{"n_head": 4, "d_mlp": 640, "positions": "learned", "attn_scale": 0.177, "init_std_up": 0.0824, "optimizer": "muon_variant", "lr": 0.00522, "beta1": 0.95, "warmup_steps": 200, "decay_fraction": 1.0, "decay_shape": "pow", "final_lr_fraction": 0.05, "batch_tokens": [8192, 16384, 32768], "seq_len": 1024}
Each number is 500 + 40 x the weight over its row's rms, rounded and kept within 0 to 999. Layers, rows and columns count from 0. Numbers have three digits each. The size before them is the row's rms in percent of the matrix's.

# layer 5 MLP up, 640x128, rms 0.0822, rows 214-427, columns 64-127
094:489506459446521495540500564516509475456485480503470535423456560467479472443593483470501453541495547493494564515498519512544538490509559516558466470546513476502459496472504540416581475512504506
114:509502531504486522430570503552464554520476508480470505517518547555516467510414472493554497436577479502468456497488514546504539520512475540481502521498539504570472454471515492450443625522532527
102:523475467539527455448470542573534464519524502510545457460512478514460469508523544538471494466534457551508495546477429506516505402451517423457569641551502544501481519516468448513428395574543509
101:537531457571515559403462516489508504461460527471518537437496513591443549559427504512449494510488506516505557533485493508483549462561507363482492555498544519566469501475518495539575534494423477
106:498460513548532403611516523530524491561496518522533580470562514491584557504498516518541532551484444513465551431539586505523495476526511490523536600528491543541515524485528459447452551450487522
087:492476508505517501466503409566505524526505494475494595466489510470486526493488488466513520480459553489487519579529483490429501533497469522475536561522502491460484422552425485485434466487583501
103:469493516474492467514456471432481569556525520476451500495565566502518465447489455570486498552457500544482516586503531511544522482478485475542534457527527445487489514507501447501508580464451501
095:444522491522462469506464434494551461514520392515468551503518423506540530470514558457472487460524473539444517542481488491488417485437506540516537497480504449602489459496447482472539481536486485
110:469486581515496488494482531548559514535536475481455504471486406532444557519466525482516531430497481537530476502546484484507503502485551508550471480546444523508507565586472446493502487555515457
105:518609466550527511500438485417497497454468492457459541498504509500456538462518490522528549477516534449541476492396467490471567552497465489560481483520412511563433499473546545503491465549528503
106:494434552512497456527519561485546511514436437555555487428421493534501476480436518537485545463495470500508537494472449499485456570492521563446520508539425566540480478602472529484561526515482503
086:426473490476564542495470521483504500579516506471527483472567575550474489481470439488491580465513505559524499476548498529534435478468463454508561502526492507483508454528543479418500517467553514
103:541484500545524524515488511504519452477465495435485512534570494527482456520498509446513496487458510539525486470533494517604474494541521578528449569470490522475518518558583602460504472466452497
096:505485480544484517545465517509488484461484526529528540555520452501514466547497551470475492484514533514466438503578581516584437524525481461476479389550480513512559517578535501487544525535472499
101:506489547444478534463456448494435560530545438455497490454495529510494534544511500512514535485489488415568557462557546552549507507465463489510540525536517532508580486539484581477464451436564562
090:440502513560472548502516512486517488562482497496545476505398448504404444459459489411479496493566480523540546547419524552537477512512546428462489539518454510543509463476468516488479455526556474
100:477487488490457451430499524506553536549467444538541528533497528491528538507484508498527425527465479526540513428537487522535553491484512534518573526518465483532515508496486477455417480420580465
104:500499531532509437430526459524578463492506562536534492486592500467542535531497532475532478526576432446468515480497543561497493612490496482489522530549493542514524519478496509527495501465519529
104:526506512497587502521537588552515579500445541488505513582502549473520493461462466485556511512440599447502478478505479485461527431491636438521527486504424505445467467488503491425463512514488550
103:500548512501566482534551467575504461505422472410465535469541476484466496455491455545465517503521477555488560488483500538496477525555495542524541494524513450550581474463483460465615529517431509
094:520546511535391473450477536478554455542550414483478548502447427494480503537492553563470554537470490504473533507463469399541452487454466455507511476560570509528493509494544535444578502555567502
106:511473483546572496499508547448481514485467463458533496469520453537498507500585480517466509484528546499452503516556469507542545504441494451461481494503523491554574473533509513462594508488527614
104:492534523509456474567470382521500521478541537432471508535478541533492540482484464486522522511442557412459492495493483501466526470511510569504527484473478524488537441509553519526535453518484512
095:490490556550433433490486582546447401513473523466469511429489450545571520467571526537440505486469477506555460536482456444514489472444487489543470489481456534498446487479501471481507405531449518
103:465433500450498539437448457517473487515570469433444522485507549540469491503503558491503489526420523561486516484530433471470540495516578437463463549505530467515538539616490550501506491466498493
102:498543516420477487493554543523458501547496452516488507557535439579511578509499526585472496486541478501559523478492476542405439512540480545536467525514556484457434396483550531541466599460512470
103:465469535512488520578484503529523465589494498483556489468575544454549544475480464508485498569429540441498494465446515492470539490554524463510570521463549508528496475516514512537528504486457469
095:529498560590498461496479501459512538485493543436495527533530471457482465555459514483457509440524517478545533521514465555477525483531457468456525489578448513457450474477558440483479524484523392
094:542483430519479505517501504397601505509493467566514472498505515513540490536440520478439525426552483466445498592486487504473524517481500519484522477459563513515550495525509500573406455556515455
094:551549450563529519527547484509554445545490528467505538514527504455516456495495544533587552519573561464464600505490494467475598567534553535556524489521493555510546484514519516589458490487452509
101:575531429478490515466460462468494477519505462487473489543460477536507545557519499526412495432619505480482547534505531496520613486459539517480515510500488459597428460492512436485472473469556495
101:474463596524469506511448443499509501558503527488562492585574547514492533480473510493418538446456498481572447519545516518586523515512515482550480451518443501528472524459536420504488574474503488
101:508481484525549510549533594438507444543432479561504518530494459487469480497511491522539514489536487464484525510502494507466522537504500538513465465522470552532554472477497558489525483492426476
101:512502524499478480451486463505591512501424499453443483434496445547490545507496564508508540593444488412498509588483460503443473550471514480535594510459502513496493525522543532519471438567472475
103:581440527554489495488518442482530490573515497507535479519516577573508430510492478531552539540473524468501537457466531552488485476540488519448542528485609479512483512624501508527524457493543465
116:494524423515453467542471408533559467468481448498475488461497511534516478499521547568463492517439552485470412431533552482557465491478525450594531505523502550527553500530523533480404479448498513
103:462464494508437578485506477535482520468455536480521503530502511468529451439590509462521530508421542513514527554484546488475512443494507500498517556475513566509460478587544486487443496477462489
110:446559486506469530405493452515522474443521425541533505480516589513511498503492558570464499415490510471541498484493464507527485567508504583538488424524406523552503532508487478531419486482506571
092:387519520615524444501531463555474495517522567500499523544501472535556533520441483477452468459501516507523523505512551414528498556487489458485455531460514473533502496487571512493602490507542543
101:475542532466505419457504546482474477538534458429478523463586521554465432440531564543530491452556524531394452497510546562500527583496506528525490556519455554535480544591459488472417539454482527
098:507554494454499520435552412501471489573488464600503516518554419460462520579489468475454510433510546433513493461491498477501542529558527455505567521528574478535552555505464496494448474510509488
092:438529532503546495510471458532536496470490460476438494496533494479472542576504439415462486476544469528425463488493575580524466471525484502544521478516520511596476506512505581535456455405509613
098:527507529501348542447518490569496474447486494489454429499483499532448480537480532553468512565533481496431471522460497468572536541452488499537511478540415486464562456490527527422570507498502452
108:532528509505436512446555501476490598445496441477522530575529555479531586529460413466492469403541478556534469568497518503552515530433498478530567467485461546473497475484477525493423497495477525
106:576507481492470500434513552515572502523519499539499501510512517560576503512461427446495559527500501521408505557485495560524541499540506583503472503552502544545455493513591564505527550472452578
100:463467542477521549489522488545510537511443495452439491485499558473551412465460540486498510512512520467441588509468477503519496473540491492523567550518427512511486506453546532603504416556473509
108:463491498451484432470448427508538534484538482469500525517456441487545526455479490500441498512475460519440514488463531427562529557540454517546499503525489541485550455510512535367494494541481516
102:507448515435482533521535451454582544514463524544520438400518513449491506507531456394488496468551533519499495505435425584504544483491547453534548511522473491568513494552538488505524513574436450
107:442561531491545501554471506441520449471423474497543527523454448481486463519449571539439587501421542516555514536472413535496466556475509452502482498493488562491535556476433522552571487479448430
100:560512470509534487511463529524529511511513552467475496511442526488434493486501450546480535496585595543415550478586508469484524545510540446528585494531502508502493456543467542473456522561538497
100:448485445487568428512483481486539484505485453479542511503579522534464550586590517526470477480442574575469444460454500581513561474498501509520487525469510432528494543581487494436571470498514500
103:436557544457460473462484441551496536574479496474571503585508522557521417464519552510463489523455468471545479462548547511513570472476482479481487529511483502498520472504484537436487563506581517
100:606505538449471573481474468546483501477563476527530431452561519472504481485468557510514637470463560507394552531544472429523503533487527495514495527543523530475494505479514503547488550490465523
107:488506500446532525557498588468502504537465454509553539480486518527479527558496464536464552460543530484512522524490518438487574551501530597408516561478512436535558482497503546478534478523451521
094:477563542513527530505487513517518441537522588462458474506568541536490497522465550464522517514540492492509527509499437500489515507523534526448514549507449564549521488562583439480570471462525543
101:476540574500416447475558476543445492583434486464501542525510478528503514437480602532487491523440469399544546512463523455539490464541505449447497551494467597529575504559464475476496496593442514
113:480496519483552457475478461590460464540446485539471499532559511534484492552527463496447461454506572511577535433470504496456576483457475469589548521493493502546543548521416470457454504548521484
100:530560529549496507560584529462509556455469480460447481501511450463429484566446473492494510562459523508524527521485444478517511561538553449484542580495429456503515493584452586426548501511486497
107:507515490527484491483522510479480518505472544439411488477563456467452493487403511541565431492521510578517553540554509537508599508538532441486512539545564457544465506556536503484522484435500568
105:533498480474487412491473562505470467489467499478489499502463468453565421535489521459539518451514554492508604441420502537469622499539492547521501436544545452517497450520493445492525462542478494
103:453451481486522508450440480498486495582481513499618492465511550463503473502498484471418538477559523517534441495523473478550508530509518546455503489551590483457547548517535433550577506563540511
107:457531432563430468514475494520541541505541479440507467497458485571544465591460548528518536500471559480521525533496527483518465543465552461497500476460463510546509485485493542537548468483530513
103:470490472518431514450450534563512536485497485487564546448523510559479470552484460552512494496533507433538493458596470528449441531544541539453550523480533447598511528512524543434504458494513530
096:456526491481504504480491473479549564531449492450469617531475510556483500470483412445485515528465427528490522568505553493514454431501530485512535464518511514470545443471563503479447517471452525
105:555446529568483558505499514476441576541494410483461404514578524496470475501579505564519496537474465524492496464468537579540597520512435503562516511448490480548537484501445516535424534519501490
086:537527509457494470443517565462573506433486465505519528475484499517488485532478492498454443475443593564451552568561510491489477474422478513553467509477444479489479464493486510476460546530483461
099:463526555458529533511506547470489398551543508555446486518468540435510539479486457500536531486590504488443532533526458535498482513479576554475602524586503513521468526572525436557518520415457535
097:546495497537495511507543479453560530489439512466568483445509520438478509553528431514472496541546472498503548478497512590511562487540499511460528543520527434553535503556446485520485546533447463
101:465591572462518569540463528497440565495451508534534478489493501497559512411490466573474559516526414552588519445525489528554510447431528524508537509514453487553520491505476488508521581453493548
106:528540491455544550542447499599526515541454509494528536468516462483485501469494463488612559475562557520570461487500462478509453471482531499533513471606455542520434476493486436445529536533492531
100:509524525507441568503424455493506491550450505527567508496526572464500447458572491476538513593477514443505513541429529467479577451569480541438534507517488502539535496535442472487538462530454528
101:557534537485534473543458546429555538495462494471571551548497509555499531434467497579456540489503496503486540431532468561457467511558563517479549510462481566503407532497463505476512511477456503
100:482517482482457505438550542489557508523441480487489535490542465529572461530525469484497468505526536513476485571505575436487552553521511476501565439530550511552422601492516444407529465512490491
100:514471492565401493537475481494490527447491503483489493522551491489475580498524540464453525529457483480513506453457452482441577511494554548509499541553488418537455467662451527504500428486512445
106:488505496496456459505538543478519521457453440543510488481551496527488500525485466458497476493524526486469490451470495516497566498542507537491580506457550402539476449442454500384496479551486493
093:474479490507490501551573521503484474432470520508464581526458429497538535515440501456478531519450491575569512474489496505481483531485537449517458555483436508443507473523503408436538434552550465
100:482423559445490524382433529551553496485451485597510474553462477494482533500453534434528505449518503528429507498467535506499461426491507498493470554538492425545555507466524559463438443505480591
096:500518549565526527403480464492427490473476520504468456485524501457472529527518545441454511511437548495528483428434493516517470472487476487431485493517475493465398492540484552500465546577521540
107:485516520513512483437541547518493535535452504426531516436497469412396542460490521480500493523526506538456511495468509471496503505508514484447551462553511502482582509563475469452510509482477505
107:593562561564494503461511564564465462517504421518523567499566467475465486506460540501440499515537513505507528504510482491587440465478415514512506507520477474499477451542511548511506469447575529
093:497515526449471439513507414527475514539472495508448581505531577519524580476599453483497464539409518454498491525518558441528507520502539543583519483523469500541530420565503478479444552528464459
095:462528508501535417562455493537515415460530571506512468550540558519441513471518510473466489505562508447520493447503539521549443535484546508541509579406471554515492508472507433603511481485492486
097:574437511514500442534378505477534390541442491480551538506526479546514456484469538508480464531507489480535461509472497521501482481428507445495484580495476476562507545522552537467503500536466443
097:585524505486507547445574549507514499485479458455508446561499488556465550475530434454498472565540554515484505476531549539519532451625504521470517500470570551474459493458554502463487473504481525
090:493449467513478449542528490470540489497515396558486541534541504455456490569521534386491441526467535518576482576438487459498509485418540448480514520471509527570464464502515494492467534483518397
120:485484511640472476461556514536543450542503511531493527499587495435511550473515482498605524547512431511473513492497477548476525503493552471505491471561437499553498552498477517573525483513506523
091:454457526548477508535505479500512460455393457519493445444489442470516525492547540516492462568500519503490498484471500504498505484499433496569460490533495541530554547440505518527536509515518545
096:516492486587478527580490501539473554528511509476484509441562511543552511481483466506530500562552494457488523483541489474544492492564536475509555452488455488497440436509522408429433540515435511
101:455458559470501491472530569442530506532492508545412509484474474514543511435557532466509517511511554456479537483510501566470490456495582455485559577555521546566578455555491549506477479478502507
107:487446503497468489506472514497552553495532455495476441555561564490464469528528520521463485449534502489483476485511511528506528571486449455524429514445451573522541474471515550539498558457509485
103:470549440519516471577520499509513465504509557509466537505510556498524599513442481537464543439487577474520575535497507458486541442604547460566501522522451518521430426525491451472477436483473432
094:380514536581432481437531527451484567500455488489551528517517464488485500506536508503519498469503456518614464511503466487530521497488497509546556520512446592457528499504449434483471471482546514
099:432593490479438513449484478546512582433488518500481479538495423465589494519534545603450447555484566537519501541539549500530560501466515529521625546447494510495573493487484530481503521467560463
108:458485572497536588479513541521525473552526471448497476487449533424554448578428491477496485532508424539499507498526455565527539429532547460413514494548530512510549489489604527474533560562490526
102:515529489531452467501512507500538493550459458470467592540487462534508484493494482589526474509502433519423531501569477460492541515500549508485455530519423481525493363531491535503468448466490454
100:554587492452528418470519562547492482504534517560552496461501488496532523575462487494426505452570591542438547425524503489472528492517574515491531581471450431485534467518522511560446506459489474
105:507583536506465450481520482540560518423605476510433497531568542457511564524522460530397576502455493540463410512490480537522465491462504412513566514498554480512551527475520524454440508471498497
092:501469487519523529510499523432529519531540572520460505504491468520519482475456466502444514481434605525420555463496496479505472523572551459524507527461457456515487513448535521461446466453475491
103:520514505582466520469436526517493490472498459504519585511504445526437529502529498508475557515457556562447546555419506442483485500431513482532471468484470548518502575518547499465547519520485545
105:501507500482481483512499445589556540500457480511513520446518511445522501453535544459473453519544499525476545540432444538474521447551501492515526499487519515483462552489512509473484521531526451
088:433583520463483501450572493528494468547506472434561516553549516506570412463496483500520511492464529573490484488447477506509499492503492551590439473483478467492507492500482512516518499488502467
099:464468533456532485485423484531503522486475489518465496473549572498465482545440500532535518524453470447496444499508510483555557450559453519543539429467582446556513575459578467523492513504467511
095:524476491530501536512465504522520535493513529474473472575512422459494517448442454476438524485480529490495565523567437545485456496407659528542515563489474489510520510491480425436468470466539442
100:439508443537396474531472524497496509477465449543517519538562612448505489508525503519448485602447498448548483429463543511471495531567487469523467438568471553501526459502506493552518492459531507
096:508509534496391542428536470475491442556525493426466478413457505494546517561481492490411501461475514459488521515493477566540496524507518447507532534482414541485474485509476521499477534575514474
103:515490561508486490484510531547491563563476474561508488503543459452510459493505498446517518519587548482457578462560461510576537488520474612547448502508430510547480475494481575503543553535449466
091:558499487547565504553485551506536512590436521581499445468452504502480489429496436500524555501495552540559530485511522498427463470539493406519537501494527492474548487490522490460494499466465520
110:516465538489468508533506543521518486460469482489584461483523543502478449587442486534540499512618437500555453493565560550473525506460542561445611493505556453456485470476549491506497477541483534
112:593524497465512485509533503494561552426470502498524584510454477570463477473559530520499556501492485496414514558445447450593536542530497627475451533465401499545431488539524496497472504541518440
108:468494535446462520491471503452473502427468414462516487495498473469486499561516449486544504538545502496542481541420442546445575444471547555497536509459544584531395520545549435518492517513482517
093:494507523538438483517436480536463469545538455513526471514526504585502546417496430472461517514552518466528568532491482522514523511533509410489528487534496528497474506460447432458432495548483497
101:445534511560508538549563525586465503496490454468505493464491506471518583500515511480497451544481493421517540499508534551439460567558563452558546456534553498546506453482489457484437462485491503
105:485427521507461537442464513472492402531457530483530490511580551483541496542498499505495490436497448484540538524425501523514508514503435489507481553546548500543600448437581464505549488458501521
092:521557490464508436485499527448521534538548484493460541524536482496505458548559560493479493390553521504442483442561493497549485552545572540494499493408513505481512498616550434459521583549487498
092:457448506505461474549583544610442559552546515496521469534530517528583495532516371517475556464508478532506518524518471495565495460444479555526514545471437486508564495522444523442502497483565442
102:481564582475443449469449506481486424487472506478544568462504593441525535614467546523503461456552518543533502510485469514458558531561496499465553436505454515504521418595512473534472451474537485
106:542496538612546468483552597478521540556526526500506518531454462493446552473500503532477526548492492520531509522474502482557552506477507440538562506535480522529471551473437459530530572531499487
088:524481482527568459486469486500526516530530509497540540519516457457550542463450458452446515526456533459463473436498532500480521521454469548456558445454526531509478448444500466517486486520567457
099:488514524495457404559505464499477500475528493488476550495462559466476463448586438565482537517454603524466528467564560494457481471433495464528555469482515519475555566533463435483518450501487475
087:457551465496542536544487486592510434497430473546478540557544467510510513393486532503459522498569519484505467486508479551466506523514497473501521498465556526481585535558412508512490497496529522
109:530484551549501480456519480430531465473468492424513486497547500521468581472474602539441496544506416551436479507474526530489560504507491444449559536610497519519498505531485518461444498499481521
099:432492577510488503479591457561509487561548520434490474579514485522520507569465463563467523487428510516515457496462439493488448488478500480501538446494456552475564502463509538470529511443534468
102:475497433516468405572537562482516536539494438506497494446515476487546524479524500431509549545492495491493530539519505514425505581520499451567548508510587563526411477481481512516550415585498473
104:485460468465448499490505483475522434501491489502446481451482444520437503553479465502455560559497495544490438456555551517463462471463543498509525476583527516530517510483504537474487590411512496
103:542452516521477470530467492479515438448499539459491520557474511518535523509528537434557507451497489503531549531549546482555488597469499529444559487520533519554504487473454461442507524462433499
089:441509517569533534526399516481505448497493524456482426529518432521516535432525512464494466536405537502425526506489483454498492470526497483433490492416458496542497433445534497483540443546488474
093:488490529502445504541524450474447486525524518505481505581518515464552603488531510494513487480613479522505531569470569503474491535464478495480505544474400525541594469534505404450485455534469463
093:537490490452531473500495588484554479381528517509452511554543483503486457569521465512478506483437483518463468540421532495565543488450523559528487531568478504482480570493536483534503483546539476
091:487469474567497493480516437475494381514521435544471477482553542465435585550454435521525535449520423473476508544497478574444532565467530532555525454524514471500492511461536477507420442555499504
091:519475579531500514435456475474531551513478470572469491485496577527446522506543512528548496461552549481524477495486468492538472499576464516465476538452512491559380450447499484528491544570497461
102:545494525470444530473494464528494531508519531383414468484537529468489526570492463510510510515475535487423491567524497485552514523534525442515565453469556540530476590545507552423529490532498525
111:560517554472511526479577434501537514549422538507534541534491463538567557565453522523475515459506487518462474427517434532520440470506557480495535530518543477524566462481490533540539510411550594
102:513449509468474554453435558511565572507500496543498512513522475527541482506437506556551491515491567503505521443444480478496577507531451423437555466442470447499542577498496484516540480509491467
107:439517519439462486490419460505586446488489492505548463460509609439499496483457463474438512486495501421510509368550514497458546479446506598548522518501570523472532458494542493484476472553480423
096:572594492549518534429426467523501592501494547541520461557533465443529522448492479433474539425420534623485458434492517491543442535433446521518468507491499530535497491557477515459434468523499444
095:594491446486544427482541495427472492545445445499536538550540459453515510516536506542443505488542571533439492411563480579476559535526457511512523510518499453543494475523492565524431572492503508
098:465488542520450471499450547464458517509539513541525512504536556506474428502525436499537542512536486460525515537482565534555570531508544528534482518519552489448466546471557484581460512564523505
093:521521519546465456516527527516462493437437480528444521488527477530504529443509418468526559418531489438567524564498467469547491426446525485541494533514477533530558476482536511488530435519568521
087:500483521438475512543507508525535484479506488506489485506543470500503489489504505490472523501436509459469554553469468541536530460532582492506405449520496397472560555474503445514494443531527471
089:476522507460471509530539503540532408494518548500570489521498524513555479574494573522507519463514524470513545530567469573436475546472502466510523519477483456495531465459552500566520504510523540
108:551458463475464535491487508485576447493448447478541460520543474567488513412483495539433546469516519558499479522464472530484437480448421489571452468489489537535531503508498522456576473543476531
100:596554527455476476514534441458540593477501472531510386497500574425429529476456512463538488505523493499543539445496470485478554555450542490553533540513514507514553524453551543538575524507491522
098:516427495507472539556612494505541507469528505551455518468534523485469539446455471513488540561427539503477564420562505546507454495439527425533586507428529466502445466486514520504478524525529477
100:501576484451530499500474491476449509538541504566536375457531567466470441615510485565541541513491565528484485535490529512486457555566485527452528494427510492523540530500483549505458463561423535
101:497521492460441518415522538441532463517520471503506498481479516474538577568468480580508548474585557498512456487554509571491511509485493528458539511505472582559522528527457508521496523448481524
098:536517483508438555486432521491500456452423484504573445506548556493559479539529480456527544540499518470546600442523533491537500452503549510472492552506582457478567571417479456522524495552523460
095:487517596444467506516530485576495529550505471575497498475512520553449536485524570437465499459459481580534493514454524547549452413489482514538541510470522470541550451528471479481519548539534471
108:449447473463389509501439439479496497450451495529470598479468475416502466505512507503453480520499499509513563539457453510604545556497506502480469532455484484481511509642481500533480440518498510
102:488454508472454469447433589466526489564491466506514509470444505485460463415538506561498469503519510517492481458547421519510497501519516533515532560478489542537528494554449472447466516542466505
109:550554537551535551503501559523582550531490512428528532560536472455501534473470529536441527511433537562539559495503480469556506552569516448523515529467495549499516520480460533550591544541520472
103:507443498487491495534466549532532591484461472459509507514530538506512471570494558568508519561470479452520475524484492547495472481479421578572560468424456519560535427525489504489452510460481493
106:429475496482543459554487533508573517476458497481537550617552491525546445509497458515482534511530526453517455415512505485461508480447495545423531448533526512487555518478528469517553514444451510
108:522453540448533554508507518550485536500429440514468430529522495486556491474482574519535455543524521438494496551498535527547514540488525427542524506474521512523556440525519531426454540504476535
101:561483556526507508485492552534491516534420571548543544457559527451491487480432377489526485468513543521452508428444521523503547512584511485453460554535502514562502451492502442479542525527481530
097:517496468530567584459479556559477471495477489432490473492492561482482468514463508581500561495524470538465581521517500515502562443559519537485516418501547514452504459516550461422469449523555515
100:534486449553496496459487462488514516490539546466546473497480527430594516533432520544480467572489482458570538425522426471523539547585434472533563486466528461548532471473519491502475523514467546
100:606495508464535470444493479521469532496519449479500452496464493457485528459533438577478568532511516457448503498462469507493532483452511511494516572536497507481480482457499437450499460520553433
099:485551542572471442499496497512553495509497523472533477549498513451500491447450497463576427480479559502487495467508564487522522521404562558553494455500514533483474506473518473448418483601446501
101:512513504544506471480453483516598525435536487551543528569466536550536468560512449498539567487537509425527560458513500500568394500471518534526509498515454520528454479487513477420491466479500490
096:543499560468554471526559537472499500508570492475507472440489571432425473501467510433608494551506481536521523518574511482421500518576465542513529468491503535502534427479464461497515508455509552
092:455586492512428502498496534450443516518570543460478431502438495509410476545471507533467500474443491476449501488472445479469466483514513484605574520573533517479505440469460477459515504490502532
095:464408481557491462459428452450515498589478501479557489495565513629524453541495525479520549533499472521410511533449484535523551434505532516456470476550486460506478493557491470474574536505512549
099:505546519495512553506489484527493497526525483454531514545533452483454435454518459508466522530492517570454499460577518547454489569506443599495539506511519506527502469430550525504554558471508502
099:531475495481478476473487520489528507541525464499527496504564475491590504504526496550468472406493511519499532468567422492553432449486576549509409562531405484499478599499468484592509503523450512
101:467504469429466462421450452482534517540534485538442445434509530444487526497425546528451512534456432491523554527471578514465450493448532450502508531503508490514491473487494520457491481530479453
088:456557501469417502491503360503457519506468522509476554472522458474437488540474486550459464479558541475542583452500473523511506475474488477541561479517427565484423430489535482438494516430581561
103:587455555440447465438508526582480481558453513507467470399536482476479495511528547428567500507448551526519513521442516484424482490486485521574534526506481500512580469496494467457417453583536518
099:475511511543450479503444565499492592498514571511510479555520508455435556528521549530515512526458490527467470475495502495513540527562471544556482527476438525497604463468480492412494472440432475
101:444538488502463477554493493591490432560494450478561508546485500503466476480532431549471557544480469612453487525510547548448518488519532517560503526482578510550459558499480588490476458444463514
106:522561521378453519502485536508493494496514407527407527503491503511423564499500514459446491455477543518486508477541460535479492519513552591497508537504441489519526551524434538545473520479460475
098:557460511479544457488439461478532548531506505585533519510510553599509518534504496438437559497409469441529459505483546543533473451520587555483482486510514494565469476499529529489477541533559499
099:476492507529580524481503546519474498494482484418508555450456493498401478502496506523533463477514440511539550545493451484515513558570544436449466492522451489503498565543512507501535507479516508
111:519505568515456463426471510559442476580507462422540525553449499479516534426458499464516507457519494485537512477517557490464537517455535507450483544532393560586558491546490520485499515508463599
106:520510464557522513422489494560545466554477473475587549466454510525566481485438423497486516547481551506420484458480491480517485493572547518435530507485468497515466510500541555438500612547521519
109:487477536472515508452446527432499477553517511397525448465503473582506532474495566526518489402602522496463524519507496476493496580518450524552569513514607469528491459535592517480492492556571478
106:484513550500451464553560482441494519506492482467540492407497557540489481579499468485531464506559535489524505423514408506551512444494574559512558493481442520535504508516515570553492466513420460
098:531455511546532498545458503455494525556575457551528524527583514523489532494493480474499458458551498444567511571452458576469483418482560451532482467466512506507456491530455499449485479497501410
098:553470557517457512514501535510432517485479498519493463570508480461507492577509575435513537535523538550457461551498456443437477536471475501525483514535523492538531451522563489460539479511565550
100:534491510481498563452537494615593558538482477521558521494462483563570503414453480497494615529465519576499543567527519501473485549561539480479529544490530477539492524460475446503510495490511500
102:471527493529462471514553546479510445469485488540490508538452507482575457435481551538497562534521545458496563530540496459502491530535520417491470473430485518531500601486496514523431444534497551
108:502452379477536483536499542519559544469510415547545530476459504527407519532492482567465467517478510477492500512538497573403473526547507443561486443530579538569499473489498489493502547509483479
092:474492554464477508464454529539563474518506439520526548537493548507536534478440485454484526532576542459606582504567492523499510572549493500553528438518544486517490504461489460423513491452470482
084:527489545467479422507533536488479500512522466480529531517520500489489489469491527497459491452532495502539431525477529519529409534448507475514498420414570512559435512557541438392513482486447532
095:368520422471448460517518533530557524514434531497511539503468465521466498447489542507485552453490453524501525462479437492439456518468516508457471500523492541477554497573493556511489459501503524
102:484461481620557494424458428480505471505402482514438594473537547474567569513465520549461511464529530498488518548477488532575559411481592527493514492490513464524470529533541464491484556487472447
089:493484487595444464519553552502551471448518529501482497478561497513505574501458400450446504532469491491516484493519531517569482496504475493487463564480438536538543541395504563495449476513415416
101:421486574438521506508446505496486456523467432531478559592491510479570480477564524512508550528423559417489481480502484410458500482473507489554463510494469533533545489517562486500514481518537466
101:473509517448603465520467552539590422471439503429578493512548511467486556409473492521501511458471480434484432498453453532439465585481535516497481553478501585565499474503525483511444564516535494
111:566430552499483495533445476444502544502483549526470493529521503482457488503473476530523578597551458528475478458518434525522585529497511476488450491516528428531497451566491574531518570484450458
102:504554487554491478468470533509539453439513491553527490521507464503450510486471462525422494546535485519494565434442529546471508460448506510527584496514477488534470522469455506571458483484499554
095:488500486428493517452474557509504544572525494472536572533511412523504442501565446429474470505378529493503528562473495486506540497497600525584525583463484452532455468497496511462479486460483547
107:516465511514501524550528607418482458482487443503463550504530462478514483547507437518463496522521462505617469536473476528490455479551567563519538527589513526523569502480490541554431435529565538
094:487504507515490484479469463525562502477493543426504555523585537506480607499486448551471574492522564476456536473487528497530451444478472429435478558503577456503480538477555516487525508481538450
103:525512510458436423546547512459523511486528497488594480520496513423486520539550459499505566571467507546426538421439512479431561499478462551474563453473494525519489454536451577445551539530493505
104:424519516491494484591512515564518495465475492457516498524452535504484516550458518491505574485456491526523492485512572505500408448534485478456540571485541485528533539547500464578536484480477485
105:553416494518467515525472460497547481557501527529536514471565554558422473400530509517496531531501510530442539415525497572530499393475505507489465534465539468531475493508527510502538467516548514
087:417509426472456482494535433478465520528484494522541516475537514470449456487511542547480472488566474419513525494441518459562534484509596472424564558548558573494536546543495449420516541547540459
101:587501598511514544453518508548463452558486488497491470521561497469445537553454472488490477497562451479541527405530492452525439537586485557543471504518501464565523511452484484554447528502470563
103:578479558426502522466410493477535463576467464484473554484519464489491502447428573448541495553465565528561529446477536493513511513456592485474557449532538491506543532542476527487377466453462526
101:497540573543480565404491472519514485563561616458484507543465521483468500510496458457504478454564510538518468471461440539491521450465546445530454575524488509549501565510619490492451440481540499
106:452524549525547510457438527490534474490449492479481540461516489458456531454509488515468480539485458517588504557513484517447590552517519377494491501499579555434556429517475516520532467509432582
099:456470505570447541526533525555506505442539551509504458554552561525456465530520441573459544515521421479524439572502465554471511521496551510499522506453529555538504498502462493562472502461545481
098:437457480441492538465557521513498503593515448572471475448585508486415440529502552578483501482540488499501481525538472515448481470506476443479524486457547530488489479479557473545494594532534530
100:476535545466523529455430516542474467533442489451545562503515514525438488538581555470490522510479479541603505486508397454527476474572511531480479533505452498545512563462491519500466544543425535
099:484551459501480496530487544529466566535441476486472556528543483558468485560474549503515499518479443449479516532504407475511537472614504547426464443532503535488498472535517496453537572427497600
086:518533468454516485515469506581587516498505427566547486512486511451548436463492433447463518497515493450515561492496503472470540470442517547574534483405413520482464490549547476498466539530514473
098:481482503464530505567546453497555497502469387531520500395495517524457475468481430490488554541499502437517562491544421509503491467511548487475451517499550489486465496477557533496513582529485568
101:521473551448409554501507482484495448538479442501503611477492504556454525550563452500471479495514575484462457468453496537554476476524478464536531482469467567580494500469456525490522445489429500
112:445543529479495557536541515492463465555520442438458458452556526478490493473492503518527572457498519506474478441598464457478523502523540507494500484535494503493569532534563518493463493522474483
108:505424557538499506508559496547577489481466514450465466502551475564469461530488531508513484544491452495532438480503492477390515463554495485482540579491513434547472511535530442543545507487529395
103:469420466490469436527479460477530561485483459488547451503472499474482585468604479551424536506520556488486475485496477526516540444499539498476524547469528481519579549420492498495466476493515499
088:516516464540587457458435508527558548520547478570531590507547503497518521475535476533518555477495462497556464539505462478454471532470533566569507538458515499479481495500432479493491435449583489
095:536553500535440494505497451527471529580487492485515545432502455454435421540456506490495510521514512490514427490517489476606442553556584412467491510514494513455482458580558489568452491494466541
097:513521538551478501481492456483450561499507497459529456488522528504459505498565484481461554530453562507506459492576497500471505509524449481521487489491484457493463546496550524500492511466493470